Weights of a small transformer language model.
Size: width 160, 5.96M parameters.
Architecture: LayerNorm before each block, learned positions.
Training: a variant of SOAP for these matrices, 220M tokens, 3350 steps.
Each number is 500 + 40 x the weight over its row's rms, rounded and kept within 0 to 999. Layers, rows and columns count from 0. Numbers have three digits each. The size before them is the row's rms in percent of the matrix's.

# layer 5 MLP down, 160x960, rms 0.166, rows 145-159, columns 288-383
093:507511487454411511399463541472446532472460553511469528527567474449432526469433523500490431524502490496457420531524451514470583482488480484483549467530518564491485428546484478467534528435489404425439509549538497487483461536478521566533552506468495493449563509519472557494500574452472523536
101:392513565556479499459546475542535483410431484502569487503400488447462525461502510458529461509547523501556462475490505460516477522432528450541500380451525542571503516433500519503543506487504496460496548558496532498561442482504443536534543498524491471500540516464517478586571483481519484552
103:473477443482561484545501420519444468496488426540480526501510493468503496437501460440487459498507515569476504443473514444520548502531552508430506523449474485450558483559529470552474454533452455428480517572428500515503529507490512467582447497469537545470487516473444505443527555585540524392
104:495447479501490587555489470463527529413488525447541468531516561451494467485484452495540416479513440524518379525565516559438512492516560438585472507528534458415512482490484496499529479452520552455493581491543483437439467469531511551459538462523493452464513516456504525443512419469548573488
097:550457557513474563503449490503551568481514546504569536560508484497562508464516507538524494536593533458464553482512525510425465551549509519492462476591575425540526479480466577532529487508452529465486446429530522524432524505425547476522538474488528470519550496455428528520461536512455525506
102:543419477519505537501570466511513541518475510498531475567519493541497503501481498522524383467557525408523485527492460451473491611513504524503475459424544493390491531517464521457527516483462591549478481496495453529530430580448445490488584520509456514468426544485466427545524487552566518497
096:496521481493509475526537461524566541543473455531487544558507466630476505465436413482484506477485508555539517551472480472547532470464489437477496509542524541533443508515459494555479494472476378493591454587490506483473478516438560545453469514525504506536529512490494510494476457485469502504
094:494521454543527507470437513546552471482452505502508518547491581480477508518510544552452492506517525587546390574468546502502424459431439589462579543455459505425499438622471504494490414489486419528526486511573509502504499478479510559429470532493516567487534527581578490484507528480560550496
100:552518494579513432522445537510478453512439587485480492446423604508522482520542521581481559448499460497540460509487453485501583526506506438472477474517453479511549540557477501507533512500422517564533489469491465471522519482458524461447508507553525561464482549470495448531488534425437522452
104:482514546520466534531559553459568474451469522532452585457501545601551504502528579498539540527530454514465433477511449551520554545543548478524462567484519503490584458516535556458513588461510475539543557505471481573437435532503535472466495493545512524488442508440565481472531542471538538523
104:506485501524516490509504500452396465509449542501512490495473498523495501539523552459578486450487406480488452596559547430456508480443502480496514424425503431455426467425544502493473504510470443537532515557519518392519498442554619472497529517533476449567474535563492489526471573411579545557
100:476478490510490438532584550517435482507523580499517503529484570469543512494496508497533470540464429469498498505561538503468574627507489535476519474550498517520448476483572552506458556480452536401548514499539505515513503525532549537494590489479525468572472504589462482494465592473509471453
104:499463541554496413537481540470532464450545478533537566559483609451499545413494535500522543416488539505580455479458442494480519540442478461491489467482482508527531512468481511534440490413532477510440457507509456559434468430543552529514473466524513461493471452515438541534488584543511578494
098:465434542518431546500569525440449513532462470516474479450496448438492465457564534446530471457477486459502533463559507452418507467601501531507499558519521512631427580503513469457597535478485523496516479447506484486491515553531471540549481464484490467511453445469430456562502455436532520504
101:514488535557488505432519493604491510479507559555503460496464431526550512530549470465531466476483564494521511488515570584523454500608497488536502501449490479520480462495472585421463536518479522495474536532467511587506539492406456532470507535499494400523479547423486497530465522528457540441